Part of a small language model's weights.
Size: 22 layers, width 224, 4 heads of 64, vocabulary 2451.
Architecture: LayerNorm before each block, learned positions, biases, tied embeddings, normalized queries and keys.
Training: a variant of SOAP for these matrices, 345M tokens, 5541 steps.
Each number is 128 + 32 x the weight over its row's rms, rounded and kept within 0 to 255. Layers, rows and columns count from 0. Numbers have three digits each. The size before them is the row's rms in percent of the matrix's.

# down: layer 8 MLP down (transposed), 896x224, rms 0.294, rows 213-272, columns 112-223
# up: layer 8 MLP up, 896x224, rms 0.292, rows 214-273, columns 112-223
down213 096:135156115123078109082132175139095178142150166109101121132122103132124098144127137193170125109113157124180152107139133135170141107143113074119064092144111193125139143143132094137145144135112144183129157127110171159087102152098203107079099138115114132112123099171127164060088179133184157125104097124111101139152121151141178132134106067102
up214 098:114166093118101116144146150128143129108090199131110117113131169127150119125149106143173084188089088161117070131124036151123074126134152111089143180158119143119091065153093117185099111200149166165124148100125099169126067215161174144104166102088100042134096154080105090072116148162091099143131150165126174130092147132139144143114126087156
down214 098:106138089163118129172130182108166154127110144128119153127105184116149104134113081076157155113163131124089094105118075207126169080130096071129135174122156177160121075152054140075112102158138183099144117113128186164069145144144160132125144098118062186117127169123104081130114132163140054087116156156147108191100080101198053128110123140173
up215 102:133086116075109152082108134219161111128122139106086129126154118167138143195142101088139084113179124125121129116210157100105041115135107134141090115164060122145152110092100124158129166171160188157127116090100128182200119135120175163125126159142085113156117130193182120113128161121140178134169101139136137135138065089118132129107157086164
down215 094:148145097094167088088067106159175192142116132125159129180107140074110147141128174143133163174082107147161124110168104196076104123078146165122093062191168116114086142174131138162144153126116117136148153086199102153156058126083117086104134128149134219092140146138140186132114106090103140139153154174156144084120131082110116154118126196094
up216 101:075114175098157149121167119135188106118121106072094128086092166045113137126100130172163095184142163142087156164079111094109133091073132158109111115177133118109096177101158129084180156137149089173148127134169098130136159118166096137121172096181146145129129132086177106122101126109115075144107099146084140188101194185108068127169107124130
down216 107:131056165147137182148165114086159129122090092124115115107116102072143124154149162133111126154139170143086153108153130114159135210090108146140132183137067129134115118166135158100165150123174132121083095129063091099153098129165194102144156104153090123154133150196131108114123173095134157085122152152123154109186156072097147132112134156100
up217 108:092164099121212151087110176148119120155128158140122165135157105148158106136126097111109125140116109179067127107189129078124116117157163127103092172113190175126180115089128089154126160100161125202166112120102096127175126118062145123073158071166123136194123129092142132110174106162122096132105093142144131136104132153118087125170121153052
down217 105:106081158137179140130162111117173111162141114146127131100188130156135130116175163131076146161157213135115098127123143170112091206104079093113186143123106100089121061206165138099147097152094169140163133108178152152154161090079112163156123129105158155119111074129173138118174073129082088151160120101128186170140176126105146115126161101148
up218 104:078105116124100118165070093112138115161181124125136195157113215099115130109141154183018097065092159145103095098126148132073111082169111144112090157164107085105135123057114174059112132142126128120139155207140182140149098141155080122127154149107116162137119083169064140180107135087112142098097128178105152049182162096156119105113149170126
down218 100:077120082092087196173156069134068137117104122143143115119093131080170114142145111184158124130119085168120151109191107114130089196066100143102139099128111109129142133142109168111127092056124178156127112125150145102136130175162160127096100139081128145194114109135106109118093092096173091155115101186114157102191065153106122122072156112107
up219 097:161059185113142116119134179150148116130221136121116117132135143152130127147100155101138084089090066069162109106117153120106094106124125192137121129192118110135144110108104204170085076140081175135137113136122137109103085112188129137154109117169137013124099174094178151135080153111119149139092189051130141137103149111113113137099097093072
down219 089:167176169086155093178133087067144168151115089190141123098127099111176127128176162105090118115097137118160144134160122158132162075098187101132153112112130111103123158133187117184183170173089076151112153171114083120140127139155127118140075124158121168088125119178062136119069111130101128189121138181140069144151114164129036166111087107158
up220 108:123164111099101132132120122064101086128140158118135073108133136120131157185170125076164095092139092101113115104139103083102160169153124136080115082184125146123076145060119168108139100141106126071091136163132119134135116141096156090161119158133142132162125157155105062189195144086154134128155086172150148113153133090159138114164155123116
down220 107:131142126111119067180164095146163118065142100104124152142159108123165111184165143167166165119132138116126221143137094178070128096096085116087125109147110164129158145077213164162095086108151156098094214153157141133153079129128158110093116154144182164157101084139121124138060119091123145104147112131077104100075073122154148171139190061160
up221 107:147091134119178149176117125100163160114111185128143173103160108103072104117109051046147102146099096086161133066106120069126095157137078140112114126142146117107162110127097116153124153071108062102169150104136094133130137130147145151107117116128166125127127126109153204073174112140095057123160115101127183148124160107066096139125159122210
down221 104:096221141132152088158171174122154186105113163128091145116184128126149112105134144078156077073175125123148125118092130113134125140184124114177149121102106173109130111173208172216067124090148159135163099100131160095127118135159176155092191190147163120106148083135086111110153124159143076105098173134097160129168165127114114153141146082115
up222 096:174095095155218160110129144087115149122173078132129150156119131110115166148115156173179141169113095079178159140163141098144104118089132110141135159121164099086162119151190148115116157098103102135117142103149093101139178119140102132093125132088163126109185135177139095106097161124084120168178175159086102106073158122120067121115072125141
down222 101:156187094131149170128062163115154160202109100086077093171133082181177167168110098174120136112123150081171126173111077092136109138092130098156096129088144150177115141133140104207117138118104187093140146101060149111152136097139086111129105119174144058190117125124165156157125161141202128118142123156097086178112180098136110128152126157089
up223 099:128087144160140104155135060120122132100024105108095150117144116172145085103166144127124121135092156143144120077142086099090121096120112114165139151150165149112174142170105109128113188105109110149124130155138045055180125086125124159129077163117115123168175089146145165143098072125133088167139101147136108110140109123194028105148117163126
down223 105:096142109082114068093098120134126127113153117119133117136087126058169119160146143145149065119142084102121143164111154103108066094091055159155137128099148125169106118086119072062118093121144142113190154161156151145129100141114111151153128151099114201150098148166153100090105167169191168127117085142181139069130145133114118110064113167045
up224 111:073113093169125110092152120101108087145185143122131130064208144138096134128122120089174106110106161169170134118146125115188131146111169130103144168148102079191115093117174112111165122110066161122186120138085117096135092151125174121129156167182123161182111125100107127100111167109123150103179156154161134167112114109119128127121105092158
down224 108:111114150182102163085108106132116159115060157124164171153130125139084103074159151181160069151161181136102135105104121076125142146142113131117139139169143120080155075119117094130102107080143113156134056089164084101155116151130135059135185142163136125146186126111125130173129139134071137104227114123231183114122132130109157205107165168127
up225 102:116147133129110081110142145163169173095153174090152163170122136101151144135053112136088127133156098103125104176126027106147070127100097142178101069110132156064173107114131124196118133106116123090100115084104137116182105126167142075124119120102113119126162108163125143090140141130108095094105121168113136122137174139139080152134153172094
down225 101:146098185152128039105142108124142053199151113097125150143129075147077102152151155097124103090148135157135213089137099159127105081147154127151132169171121154153115159077223098122150141150172091082086185118169140094137135122122090142109136160137109159153127115122112093127097125105156130142179099122141124105187103202130123125151109157086
up226 088:087123105122100155133152042121028127160102125134156152131156128113115201154152126172095102151124104138132102047122108116168183111133182164139178115213129150155168164082097124104160097173158115120121110085144134115173101099104113106175127114124092168138152169169128099181156136111155135130091108163078162135147128074166123126096228134103
down226 090:159124117122129186168135126100156134093106137095124092094056103165117101069145154159142131186072115143144120141096104106170113111136139118111091112119140107142170149162132136062121097159141147150155136115139120074129143101151088137118116109148120197112145056134128087041117127154132151165149099121131095139152152124166137126093190099148
up227 103:091162127101110089100145107098180090119030115133119146087142145051093147084192183170080126158154150145162143102088130122150148096141140126090139130148097103123126063117127160169131097075133126175189071157151155118111168138126112157128122129194138113141086118101121166049113107141126156172099153103120192099117074139139120110096097089184
down227 097:133157120076099187105134142127139111114161149168117096024177123169138139185150136168157110072177115149119162107109098111111149154076083076145152124152180157131076164175067176142100135163150154117107143188117090110140140149082133134145114125088135172116133141157170152142128140142059063127197052106109122079114135116136111102149091104147
up228 093:180115121141188174098112081192136101173025157189129095117158178140102196112164146142111105094089095114151130131107083094091170135190167159130176143113136166126138174092123061140093137047139159172128093095149098123177153124122096175085115176094149134135093134160102165141135142151121113114110161123120093108136090142190156128190136114107
down228 094:158143146096188114143160143063152134146108131112085110155192147134174150123125083118159114104057126099126117080138129079146132161140162127159099133117132093233088141101130155151178128113115114125106103099168149145119110088034090100137120097142067155159152146150158160102193097078122139102148101157152119130083123134121171175137113112097
up229 104:155105109098142118165067102085117139129119122132116169115076154113179093146116169166148155166126115198083106127110079142158133152173141083127179154166096127162104127118113066162190156066055092127092115196119132142102106154094149084166140190104151176076145108150164123151125131095145173143132173161103165130169130114155186177177131155156
down229 107:111139197111126168143096117089165163094125114073113097111135103090152102132188070141101101149144129090102126170106128118166080134105149158136056127158139096135145095101123124167174188134129183147132110141199163168040066101133163124102119125117183137126119135106155138167156120150048168153181169105074137159157180105148120166149132122082
up230 096:134133151125151120150101077132159077113113117163126059155160124088158147095146092124141114139170137119071111177121213083137179205144129079107080174153112025134104102146162141110183142084156132133156078139121091154102138113135077183078182138147167109104095114094192085166103144106120136149102123110111190147113157127150113131134160170071
down230 085:186148150151186154143128165129129118160183091087129180103124142152169105162104083100084129142151123106069179145144082142147124123137137136100069105198123086159142121133124131133130171137165148123155116121161157165172103128118102136154120154150100150113121108146144136071125128107171080109131124156150114095119147120151123104174160109158
up231 104:130130106136136115116113117173134139145158116146062143162134176118092111154115161119151206147118127118054147116103095138104179186144193069126152113167166165167117049133117200191116149126128109110146116119159142179135143128115139131159140082103160052126119091122113139129142121118114138142118088113095168186104106129176103162132139145042
down231 103:104136161165083132135161133097106132123155137097137152132109122154134086103208152168136148097086102104121098182071123142141145152097153108101107106154128194081133106131096152124159128126138092113126047153157122156151158115143066143128150132130144106132127072108109164171159102103146130177100133157145072176171099161094092142128086135094
up232 103:142110123141198117112146064153116131092151144124117105114193163123119110142140166089131138145105212139170116102137103103142112187152133080154177111156147085103114127168128089139092143184097129113111171132171161106109063108152089062100073098104123186152087123144099128133142100130184128171176160219164122136059155135082133162178101139134
down232 102:113136142108114123104125148165156143116144163121112096109148094164078133156126111201150110081136095173068120130116161128153177143109134114121126108162120087162140123099114092113111162144066131130104070127126160125157135128082098128131093126132150152074144148108063148151106170168152119083107121024122127143151092140079133149131145067125
up233 109:188129206069157154089139138152177122135081088131135148130143123180126182069131089142143143168091165162142078168075132144094124107176161143108166122151151107135136101136051148123103133087102179148094121111140119142091124154116186131129125131094165131122134147157091173150142110117080108149159101053066116120112107173114114151171104098070
down233 108:176142172130137104098166185158109149086135096108151174143143149155102137119086137129154116175058168062136072221109111101110166126138155078098140113103137094177112124126095127141073088107136159095071093089109151120144075191136148139161145094119179150171099114108076184137183142098108102126106107106114105153081157117209121120175066160149
up234 102:077110069128140129195145137172163177138138139142199132149142155144104084116091107115086117129132074145085112145082106105134151131170126099156139068189118081061175143124085127129124105097148108070112186131119134117125100136163121155134174125170160220092121077133103177083167154128133125092172116186158117126125140155107126164118119114126
down234 103:134116122130145172134105109116227054139154137076114139162110073129119185110137121122117162062160120154183141118119095191079141046143106115122130111115153140124088101137178090139125070130132119145146173208140152142160152086162084152158171186132107096092164100169175146114105096168121120087115108091079104129137094177145136149150145146113
up235 100:134150104126159193153116140110137120097162093123114093112125135081095111162185144101135082160158120144156113173104089138116092151184130124100122115125145089110165102129145103147192103128079124082142076059158162144120082082125183098147099147177169169080130154227126092151061117103136088196087145119093180106105115126110109150135113104110
down235 099:097125105091140107140121112183123121163137086148125154119110123133171059149074050131115176137123154163109136159158082138105101135115112103115105111076140126101104108118127137154205114134173174178142180121114136145189175072099183134087089124105104141151175165134080172118163133169109147109141066121072151165114070108123139096158120084141
up236 104:112160172152161083223146154135127155144093168110190119168143188090148160078109135123178081150130139119098150114187150090093146168094149114163154197115156102115122093129082158106172118123137104127119199092139110126120181135114139166126154129119149160073153076141148140108138120132090096136162150130134144089111184114127123137130171082114
down236 103:126140133128140114101156052185183135110107108092122120141184096173086094091131144137114143141161078082141138141156099058123084139129151137166089179104170150123174164158135145142130092111073137083132199181167146190123104090118080124119071153125165107133117122133116114149102150098165144194108102125085114146087162156126145118109158102113
up237 099:069132140120154096130144140121195147145128176116122128157199140127135151122123086124123090146090117138096087065171142161115116140146075144141141098156168085110122131100062097127121138130108147093177175114119178120126135156020137125151167174154183094126181157081129092138149089126127167097131084089128091146135185177106142160110148164084
down237 109:144120140120059167078096113140163146093180165166163156112144026113110127181153092144114084143097129158135075178084079114156129121137165156121135127074120163163140132156096161173127124069080154123169167190133130128162131129092119097118109202188159107117127135080112118125163122103130104093144106140182076147129176078091166095113142168086
up238 093:125131100106124131149077098132093143146054111154110054164097109123146132082057115130147172166131097055066148087107138122109138043213147114143108199138180140107138075070080183102115138081145139027168157156121183157134110174081093194140153081138130135153153110110122124162167116105124135145136151141171149143120187123094103075116123117152
down238 096:147116157151108126110138164167111116169103091081086164119164165083203099109091113108155115101162162110088176126163089064127173177116073120129185142076074166156164156125171148097070164172152127124064139200091163111083100140093156088028081158131122117129139138117104128113121141148129146148145163109177139108124111121059140134099175068124
up239 100:180082182132119175119089143105123074121144125153076157099104144082148152155127091148159135173146113102130147202117147143145142188186178079101185058134158093160150109141133100185183173165116122092152076120142126116113162072103148098048121116141185134154112156183111112104103102100147088117111089091145077117097186166186091101149127137080
down239 093:109070124165081150181155134080122108094141196105156155115104107118121128174137148161080141167148141152101126120150107100150084146182124101083160188054125155166141105101099132160168118060133117139070124122143160121140136121115110059186106170097124134153105103063115144147098122134168116138056163178138086154123107117157070193124095103175
up240 101:142093124142133083105131204106121179175101115112119120111127137045108112090145094175089129088145114123172143176105150156090150142112128076117120119145129182137109142135179153127168140161126160147123090139105134097141074112123105144185130140084129166145161077171099095159073154098087194190101222145120140118089141162164188119116145080130
down240 095:072139106061164137153161111068132160134158182067147126143115140149159112166180117152144128105138173084200130119115117106136119097112156110137116080113162139095136174168190131160111149124173090127126091121130119163148117167123119105179134140157110089112136134153084185090149127149121155119110142179132144182052086082087143138111156150064
up241 100:123120154147102153101171104165113164159079134136054149134147135071139085123097124126084135134139132096100088116129129139077074069075146181117122105132059140134081124133103216133111088098143103130105147121135111160126139086077125145161038102126165207115068102146088158203148156086124128169100150157135139120108186126161094110125148091078
down241 095:143113131147093132100102129167167126118075119185136160116174130153150105144111161115119158141123130147107119112187088137123128087202179204107076118113133098143157108117164149108024114147072183140132128114167090100123121143127150082237077118150110137134162077099122166106173123131201110172162103177113175095109053145107118177115140134152
up242 109:097162109138135116127086139159160153174133179116156151170124142084117132139159149180127105111081088134098084092118095112127087143154201101153148145091131095068147161101158164144127139166117132044184089080100158147176111151150106082127102148165140102082081126134126138211118139118143106131110140139138126154103092143090156089098184134110
down242 106:102162145125106169195085175095092166187101099121085113065028155130109169149112127087109115135123146154108079119152150091145146064157114106128109146149151084078119169098139158115117129160137146109116111105129138128099226167159097166140139170153124141118142141141144086158073158142121110114094104083106160068111123105124124091108126182154
up243 092:113132141167114122082043094081115065113183127168161103138114114155163155131215110093119069125113119100095051162138184156138167140125109127103149072099174121115085151108128105129147123141139120083144131106089073124111145105157063091141144167154109090137124099155079084102123122129161117141090135105167144104138106108098162140110098226161
down243 086:109112169173114133088165103139255129121136127129142135132133146114140163140095090148096154128182176106144138154105144154109167136061133180154146145093139089189133068076110112115124174183124126130117190171140093123141093106133157137098102167061029148087139140122132108162151065135081161129106105131132164130157127108074162093149097128114
up244 105:079112114136151173122125134135126110112022129134125143119165160158177125170159095147074117104084119110100109141212186168155139090126154135103035128094124190074113039106161129122156207144143156090179119164147072126163147136101114078091128097065125132170106109157109119107100122070143093143055119139127128095089113142086120120125152119123
down244 107:096180109136134164111159153108143128106096072135104104112182143142146139136121116096134150131162130069122164104143095154081156128124136107122114087186178149199084180148058133101099154089102158162149130156148138153109126158139169085194168137115122041170132090114089142145122072127145096145141159064119117152122065163111142110075076090151
up245 102:188105163088188124116125138104132129120121155139170115117088108171140146144154153157148138069136130075125110153135183122096134115163130127144164102157128098093156091158107088116092114130083164099137136142160106118152171073102140135105165047184103168127131138166136155119092146134103094103136127159119108184081173131088126070158098081175
down245 104:121107181122138130154170130067137090106117078145104124148170123112096147106150152119137121145138103095146122171160106178205027128140115138124113122115100110101101130143095133178145106109096165090098127162151182146106134122127171136123083104118062134142157174113072153085164126153139053151135127159072145159143116121178148189103173083086
up246 094:115100166136131129155144161161096176164073099073095136093131130177100102085173087188197173134128068130096096137135064119079110159121124167130079156133132146081148130108117118108096200132159069184182142139122191064134143106166122132055162145123174132134152222139128097146098051148134131165148181139137122114114140073150143076118118149178
down246 092:152077157062152099134111101099187151167132142121137129112104094133139092125139099101112086065159111148138120208110173158151136093144147086134110153129078141166074151137128114118115159078097136114094130096075081097078079168151173142188123130140143109131100077135123126111107170126125111124099176096139112104156189079146188099145104107193
up247 103:159095152074099083182165137118118153176132148140146151131115129111127164123148165095089155173139173151127103110121157142169120096115091071128123164139082087061097152130138132191119162149143098109129179119122123037105124093118125108146099081085113118081132130094080097147143128140164141142132087207077150105163115096128167118117130122123
down247 101:086126110029167103166141147153124170117142132144138169170170111115129187120176083114123099186128166142114125099130183121085112115137146107141086135196089130101086125124156099145090164129146113103093107095114103045081105103152134114123133129107067135083106123102099103101157085103175126136127098123110107083152087114180151125160090167145
up248 099:050148157160111126074155103164123117106106177156094105070129054144131130131110107138141126101108150136124084159105087128097085094115087104144074091166158132141101157194132137098142095118146182183141149153098123112208105137114147200150099143135187171119142079091122089154103130113125105118113127120118120090126089157107168156129186165122
down248 102:084135051138136118142109135156162167119071125161178146162076133134113085142159125143098134114183161087114160173132145120198121114112162096114129078139076137093110145123112099057105137147149084143145089093094151129119187191131091172097127180140132142127124138086126078160135154095137131127127137115102129098124043155142160143101110144134
up249 086:131050109128079141149120109169176108114151116095118123143147084110109102138136144094136072141136110142135096155148133160133181197109107080115111108148136143134169091144121190117181137141163143120156202150164149193147161137151090047130180130168142141066060141117093156075130116134105158140178108160182130090075105063150107157131197147095
down249 080:133111142120067175112111182158151192095114110116125094140105125123153123159117094196159192140140092059155123169107136104136133149139121053171144147102145152107113153129164111121172099100123117148142150127098125120113076124089150176146182134131156102072114153114142138035142134115148121130122138113127113130144132113097089106120129198150
up250 102:128174143119083173103120103105105097107174158113117178156146167194091129132079138163112139118175127164096140074096075125122120149150125137145118114125151155119153092097125148076185102148141107145084065200138118154164101153133182200163152127076182106109148137124129134170139112180154140143150122111122120097116108137109128183126123111130
down250 096:040172104129118157164147089082135100133205087092131154128149146128154031064095106144179091121186152195202133089117141119080119132146106124088125091115094114041164153189085071177113132080168099149147114149132135131159136109101148113133125108121115133153146092168127159118136124121152180147151103136134151140157119109169169137126066084166
up251 101:133170100113106122152128135156129155114123136122158077186153096203114080169115154123141121100158167143096100042134130121133133157085126125169151150098132131132109137126082126111102153080145152082101117214090158123159122191128098187131129067124090073177160106115118164152130128157093079102107179203169176167138117069144088108133122140137
down251 092:138099137105122108137158162155140113117173084070099146131106123232113079147104087147102212073093152118127152120177139116164207131142176148160091135164086116094080140134096111115096145052154113182104104133120130095118097094192137092142127130110100133109133101136137143140098128120074151062107181132121121114129189140123156128106127144147
up252 087:113089154153088141139121124175149156154147133099090083132129146121154125137190119124175163089187128165124119085089111126192152135084163124091073119106150053096162082130131120077124156143130135144109106180139199103122114150167083226095143094095119144104127123118144139181130090094099087158161117166142089161125098166160133110117142128131
down252 086:167106110117071063138091180095133128150123109123140149150088178122032104160111116097087079113102208110118074127092142085139095109109080097089118078124083146138081143074095133122143122110135116162135121093163117084149096140131153116142144095131139109167089130124143162186157113081172092171165141107156152129148168096093099169120111126164
up253 101:137116165161086084152132176090084102158116176095113100101153132179159126113118151122173160092100177093138224083116110135109113146104184178203117154161131213098139072123106210137122111148147096190131153162099162091147109105120153131117186082159125130095136145103089175095087127087104174097113096119141179165164104143095140175110152119148
down253 099:127121186126156086144142149173155068096089145109114145164162066110161181136143128141160181108105123120131193091171088197072132160156169130156154173125105109123083090081088122146192140113101151127086110143138170128194182062125151152123128151141071082133090165099113114099085137102112140061128147110154085132113190139146119149157175074116
up254 106:108139092153171111166154087098108104182113133096189137174138143107152170083119097108146159114113155177137159138168174192178096128065142120093128117215128175109128152161107152113129141107160112154118119140067107148144139084079116158079132085121129130097106117158148123087124149090150145132079158151178136125137130078123125170118104137115
down254 108:135178075122158140082106132109164152163179056119138188110142152149078105147124094149151088136133148144112078146122184107067140093078139094124177098123120177100068115137108132192109155102096148151145100129129080127153162148134127197073151151085098177129137169070168157088123135145160112144189120164067110183094097092085130103112146031115
up255 104:074127035098087113095075179154165140151104121116182155079151169122140069098128139105158143103132150163110103134146145074146118100090140104151121095176121108122155126100152178093166149098106138161155132094087134122128146126124030150107142148112162188178159164194111050137138128168150152134112163105059152141187117151159177148164148138156
down255 104:174125186124134124175173164095132193105122122141123107140105131165079185188167113134171152087116132111163088119146085102141120123144161093120097109109094184115107099088121093147176143089129101137146159140110107150163080111155163148149092162094155077108123145098106100148151140126143120208171143133137162141159074205075133186173086145110
up256 107:032104161082141150160133158123090133115206210084104134136130167136098045109146144142111053159127132173128141114117069126136111135148093143093110117150111072166108073098143171129125101111161130142132138162127086132179134132145108132136111166122133097119085109142137117134087107164031057118197217114176118159094102102176133060108122131112
down256 102:184135168107164104167177162140138164081166092119146110145134188034177153196110140114141196118152131147096118126177138173168086110208161088152146179154151083143084140145127096105110101091113074139143146144131117108148165120143138116111072130101127126179151121095147152165037121181160153157092120082110115112110130198139118098193117130174
up257 094:089147179140189094129183151065100126110123193103067146085121201129152193141090112144109146134150167144144191161191115162129068140134108172154151175151110074098140076128155116130113133140080122086155165144127115085110140089130122169103154134103108098132104133113143098117155144098079112174198086144147137105121083137130120122166136144134
down257 098:093133101125097151132145119176131083122135151121184173168160142113159143130185150120116109139153137144105107191160124101109069116185115132113123098111075113107112136133099173186105121148159140058109095126094054160164141163119123129105109112144163117115116112074099146115118126113121090087157098194139111121069176115102074130166178139124
up258 085:114136189107134056130151130162118159139141121131166193123156156150162094109083083176191135124119119049148147145112092118122087139066090080128166094171147158138155136102100103078112128070183058147155140143098108117128048127067101102166167129130137111121126057150148123146130172090072157141137079108156059152123111124087132092090067115171
down258 104:108120120139122073122107078130107166155159086172193192054063137095188157023112084072070111106201137181140089091071139118079129213122143154105161117163105138171120111121127175118068161117134128152094112102122124111105144152085164106108131085129104161163172135176081128115138156097194112135121177163119107109108103115089144121134103114140
up259 099:177160179143150088056125154130144151127145167196115161160158093102175152079121142075116121121169165106112144079169154091129088112124152179154086118148117136093144214163081154128111164182117149093118192183147148121128112140057129143185121155140170124094119086134164171075132058130170118161097165086151126132117089135161124185103133141111
down259 097:143169151143147117105108152098074165166189120213134149106083131135062135113119123155147115120146188164085137083092095177140055149102127149127118098155160113121133178120136122123103148155113103122119171080125129109119103123094150085110093147131117136134129141078137109122135109098143130174091150084103153164118091133150102177071133143146
up260 101:182171120175157134141058172150121094098126101194124074119144198140119157130124184106145144082139068126088156173153132136119076135156085106154092068122132184115079099146096100066171131088134136080088140117097128098139105123100141108226149114100144077138148092089179110182150179115075132124134203099095154131110166097059135187102097162159
down260 097:102098140112075132123088132105145153132145107151135074161137119144110091097134150098146096115141176164153110149117152108143163132123138088156184115148170145168084151175194126076144103160166177145105108120130108104088122151157091123140091206170106097178159078154076131156108139125127150147109166138108058116125127115109154057200153060092
up261 094:147159163134111171167095071086105125159122088154072085150142155093132095125149173154149150031104165124197114190121108095109137135124098137128166141072151175137093135154144120146170173141091131123132129048142108160166093148151119127126142159114130145108207128134112122063168129157118086097129115159123093119115120136142073070134129138099
down261 098:171115093161123168154084151158123133114099126147121110143195128088183172148106098148130080104089147110106150124158102108116103171151130118120119197094099184131134152158129136107130154140137148091185168116149111122174144197125136148100146177152125169105135110142212118127146131055116114031148145178082108125190116113110099093092110145135
up262 099:161121105052139115091114103136119157110139094134058137117106167173142203102157131170131143163225122161133094098135131116111131138134205165138163108137120117110218147138139121151082134084142129104096118102127113125156123107096135146111129110146154119219143157134108169207116098118128124142162100150132045159105159130125143115088083163155
down262 099:108149150097107135163117117165168179094170096093131085162094144150142143162078114169164124136108143123151121136146106123135136079125138158153118098078055090124149074146194094123099132104137107154094170109072177138107144140120140126064145125119140100209140139162108143102089138080159124117139158108134092122117168110105137175076078129118
up263 109:119138152135083094110138161127183156155118147123152163106142188165180137114132170162139127132117148134163150144148118167106104134135126109151095109145111130097116081150156097104109114115122069138139171144077150154166116143171136136131132125102090120179172197058175087099113076070076149114102198177129172117164116144133116105134056162088
down263 103:102135110131091106165131133105115162083113194118149162170122114095117108121075190124075145159174125145179172117112092161110142158124177179132130101100171104176160139100106117099124109136109138177159103152188154153146127118117052189100184167103150138190160110120172066160115168125155180083151111109140121195182109126115161109137108150051
up264 107:075108118095131171172156129139125160081129150136106095165175108123123061109110205139108134083153154111109116076247073107135197119154153139135151135143153136062164178146193149160123103184136088090091141174091124129167130142144126189116128152129161131131121116154114202137113057103130112107173139118068112121197151090180117182135157147110
down264 108:123106180109110078143136109074149118157132145148192124111096120101110113133144163105133142086143153095058053120106160190148193127094153098125184160070132102107095175137106101209093101138188088118118152114148059119133155138157113130118122099128103158113148163147106148161096136099077084142135139113166135068126101151181143095125142125091
up265 101:122132105201096127108153084149108169127118142142115165172147145146147114078147131132113087134070115148200067131106064162083080137094114060144110098117084174106137110132115137101164196146092091152095158148145131143111104162124116120107135159098178138142106087106111141079145148113114130103097195116164099124128104086140133090121143167156
down265 095:091128138124172102048126123127111108162107095125133080142172122067119114157169057176126159127118072120152114130154172133140098113203162126150085172142105129116146077095146086148064108160144142178109169101087117153091167179136145071149108126110143113112152183109179087145183120183140146106124133147104201152102173129159075110098138099149
up266 108:112101102177175132133106148121130083137109097081159117139149164109091165108103191119115077193136147130108075113143063150108088218113145133066094052162127127142066114143104128129122139132118194136171107118130146134164140129145130124127160091086149157088132124079134128124153089173120108134156133227111163090119163100138130106126119132095
down266 110:121128121116110113192116179140082099084126113113167127106139112127135120153052169129100147059118087102145185062212132132184076094229214137130076114134132126095155114141197086139134109176117123173091162138110141158125143163110147147093129094076133103140149119104167140111133135103130138093085174086083148145134109096126127124162144090170
up267 097:105138134135100059156121190088113107111085105122173063186123126120138095207116108139148081136148091087151138107038107168117096065138151076091127174130119096159137133114135096086062152122116097141162147136122194126072122114156139093109135096075135187122088116120134104123106116116114098109142134134128096179125183168130126083087083058131
down267 089:216104158087118102117111175092101091140113130096071080062139091200136088156109175112097133059144123139150152188141060088093111110151156158123157091102153142149155146090227145123109194121182166085095152143084157112112065146173084167086121138110134174111163146127140134120107124125121197131174167098099142088097053116091076151100126111181
up268 099:109083180121115129180172137189221118122122160141095126118088139139116130167098183119120091074182111094191108214130122146124132185129091133216119123153099152112130100121130095134179135179102109082115121059110134201117109094110149112139111129099094165121084178154128112135224137145111126116136104109123101164083166124113115069141152109119
down268 098:169110093141167079160169175140087115137178161136150168154168141089153063137094094143103141147166095149151151112190114088123137141106128168133106097075152171118127115143082184109098156098151158061171126092143116114131120154172163122138151031121087146188144107130139148125173129113129155095098139162146104148159116121145125109061171114143
up269 085:135122134154132133150091086097140066108114193063185111132122063079082178146203214108112107189162116127166140192136065094133081120111134064065177162157130121176131100138119107131145116157091086140181141161130131108097122089122112172164164132085122137148136136026111101073124088170111120158145106085143142133115152150145148161171159075149
down269 088:099135117118110102144114121079133174078144120160146176098119092188094120139164142164107143098154140103104164099110114172146158155074165106086121119157159130174147135143086093113109178108132097141109211118072159165129077159080128048112139076112127079108142140149100100117054107100117134078170188095126136117152117182137128123191162138181
up270 102:124186087148176150117154119154117106160094143166125083089177156105143203155149146182091082105172165090126190097092130129153082171125094145133106141136137134174133138095100080165192148127113146154151131085104140133104141121114112136114076165148149102134046142114120168177118113189142143123129159127133127195128128077117129132043149153166
down270 100:126158187035167176157100120177195154155095113119087132218132081081148139124129062110174146134154158159151158153131154134095145173128129124154098086202134144097115128206125173103139079134113120199106127175068156144127156131090107196153152105069103165107060139153124141068114140149145141098125209102114167189146112144127149154131135198074
up271 100:104120103089100127139112125153133131156122116084114127141140130089108099137110133157164144197163134133096132153109149099102172122085113176150158151113132133134045112134138109208154138177165173142098085071151165150150084095123140113147124165119135135120073145196184089111166112163116114112169084150098101127161116143178127122090154061108
down271 095:160133184162141149161183111175129102107103149156152167135168175155147173121157098102108061075184181109191104102092125069165109135115074168087087088119117130100153108094127135097073131176080107102168143157105150105115118161155100130110094088132149161172159128152107115102113120095167139091139174134118174128150112112108107119121137174109
up272 096:166123180128098132123133103121104123159138206172101127114130136150076157133122186090120181156146092147046152090104122095118097149126135136088149067172085176145185085153117122118055113138155109124142162171147140169117098115100088133138163108198141059151193128152180103187115089110149121158079097154048167111163158121104167198188129153118
down272 103:118130054186121103111162178147192149123124105155111103109134133179098111142094129153192137162156124159104125158172148052149119115155091195137126172148204125129182131145192216141115157075165196047103148099075140157158137082139150181133093133102118072132100121090072153152174104137153137132132125119139115186177147126124176120159138121123
up273 101:165065135157093130090143146106108110141105124128206082146139143137137101090128122092154142110075108203168140177120093178166160170146122155103151119142174153104103148069141142100134113108112152182139104108132165063128100131114107135163137059149141124037140090141102128054153120085065129114098115101119077154169102050155164138062165095157